Weights of a small GPT-style language model, trained from scratch on English Wikipedia: 11 layers.
Each number is 128 + 32 x the weight over the matrix's rms, rounded and kept within 0 to 255. Layers, rows and columns count from 0. Numbers have three digits each.

# down: layer 7 MLP down (transposed), 640x160, rms 0.135, rows 615-639, columns 120-159
# up: layer 7 MLP up, 640x160, rms 0.178, rows 616-639, columns 120-159
down615:198145159129103156119050111094133140158191171108092122075105088108132149143102168161054150132155161153132103177132112120
up616:151121113126186118131104118163124072121099125129107108116126083113135147124099139122097146167140134143166127093144158112
down616:110124079150140132142124156049113114118111145141132118069078077164165131143156083108175164077163092138093156167126098150
up617:116083038135106148175125125126128148179083167084156084165161133091124134193072157064161162147140058098172124088044183147
down617:069104120176084094098103140097098098124047088135118122198072130141166118129140097165108136087115074151129121199113159151
up618:100130089150150149134156121175142161171113149159060147116100124179089113109138097141128141099138133109118145122100139132
down618:106168128122137160088165134131143118149175093179115099131126098136136121150120094129124141159121134168142112157126091153
up619:160126112133156105175182123098099183116135146140111189140114130089093166182110170150154112183156093087139113108135146135
down619:100129143081144188084128104107127164156150123123133171132141148152106060105165121104095181140140114059138129142108158103
up620:121100133137183135182128147091106192119147104107135112122100155065136124123075138140149115096142166106106135123140157100
down620:174138130112111069139118143130136114137113144113127132125171115126118111143154090132154127150182110113134101156124154147
up621:071140150169124093072111136115109161059134057092120160097142173123129144149074136134081158110076108064125132178132127092
down621:085123138151143138151132105121160098072136112148102164091155196161100098086132155157120123131173122078133153073189064106
up622:123161113174147184176152148176184112130160148138093113132171124144206108136120148137128081110159129108053110052118107083
down622:124191084157161148119128117146176121145106113110189158155119121135161101120076142110184138133105174104089111092172165081
up623:114132086094126117121140147076073170157094082130137152190129160123123118168134113114087150127144182164157052095164155103
down623:171130105139137115111117135102127103172151095097126138103109120147163121154123085142099164164113235161135140077120083068
up624:116110096087108098143094126128076137107118119172126163166145147182089098111086115136156150135069087151094111186058128169
down624:136106107148153154120076166104136127094131124093157171154102138154164132233116116139111143070138169090166192161070153141
up625:072134060107177090140083138121092142116115145121136060152112163146138136082105128143076158144140129122161084092105138136
down625:138168182136145126110111133141129175169104096134143133088097108202160162118101139137115130099111048125136148080136121067
up626:089100177146141149093138147118092108124127152187087130154067102081127155093109133173157147120095150143166159131166105089
down626:142137144156152117155157082164147169158132132135154147073090154119118150113121151156167095143127137154178109178113139185
up627:065145172144099117085128154129137153111157171181152148150135046092148100190116080151155146142178158133124116051124152137
down627:102047076110112085090120099045137119109115147131089114129123098107123085117074117133124127128132209121166125149149136143
up628:139060137130161180100104121176108109126170081138094086149041113158109152120072151105160162087185123108104149148101103090
down628:104158169165101211120167136122103156099135134176153138150074074113113128132089140126109092112151126130162127152095120102
up629:110061094126109166109207106110165102120144195120123075174153174183136132171142157178173113155078114098153117111076106090
down629:095103089067130126143117178106100156169170136107176136117133101127087163129141144121166164161103099063144150144086160064
up630:113083130168216141143143109126207096091128118127129178148092128076112167173118110133126128143143121116079137086092129141
down630:136152066145121184133163048135205231197210111147119141169145174122138138109100202070123082162174112099155062214139174157
up631:117207123140167161189126098106089086084136122130157119070144187144148086119096181112197045211107116142076112118184108101
down631:099126154074159150143180102112125126120137130214149096138041115161124167154157125135127141133126152140082169147113113137
up632:117151089117164086152172183124111067073157172198066130119151071095165167099116149139153202168080144131124104183066203141
down632:117081176134099117128084082149119095148108169121190129149121142132124115147103180108125111139170150164114151068210136156
up633:092144093114158055153151080134145179086126130148118172120198138139140097125127099120139156108157075200192151131157129105
down633:097117117172090168123138119122013063147104126095103182176182067159094044118124168125129105123135141176167168158107166074
up634:144086157129139084204131155146127130153176144087147148133146103116092143149179097147132186135125088137117132145089119104
down634:103142108138130092127069100147143086057147110127191113092094157154149124162067156113149119148131117075136114131099157106
up635:109162121142091165095127158114137061101156180148122158074100121117067151174128101178176113096107148125133077150105126094
down635:151108140104084109173142117166127107096092159153094150173112125119158145111162075135169114128112093128157068154148164166
up636:099121105105153102156112052123147186139150095116154154137136126143109111133165116120137159192162160136094142125076091140
down636:154125114084110114104101090139136129201186088075123117144113167145093131150071168081105128102108225135097099143085054134
up637:102114121155108106162087120104160115150173164113114120145108152161186146155144172174097162103111114158155187151212138075
down637:117076129103154123136118147128078131180146069130103136103111102091141092098127127184104138113126113104114119140149200126
up638:194093095155161100110141115106037116117189179138090068176091161167171161148170095143113127154163113087126124136157141150
down638:160151074122142137079130124135187175132088106126112151129145120109056129141098159091127146163146106139187114117108140152
up639:079066135115120098096110166172028186081125203131103096211054068125051128133121135098099065060134125124166153144125103126
down639:145151139095117131142093172116082123118139092110120160165180125108184119189082125128109088130059169127082144136129106106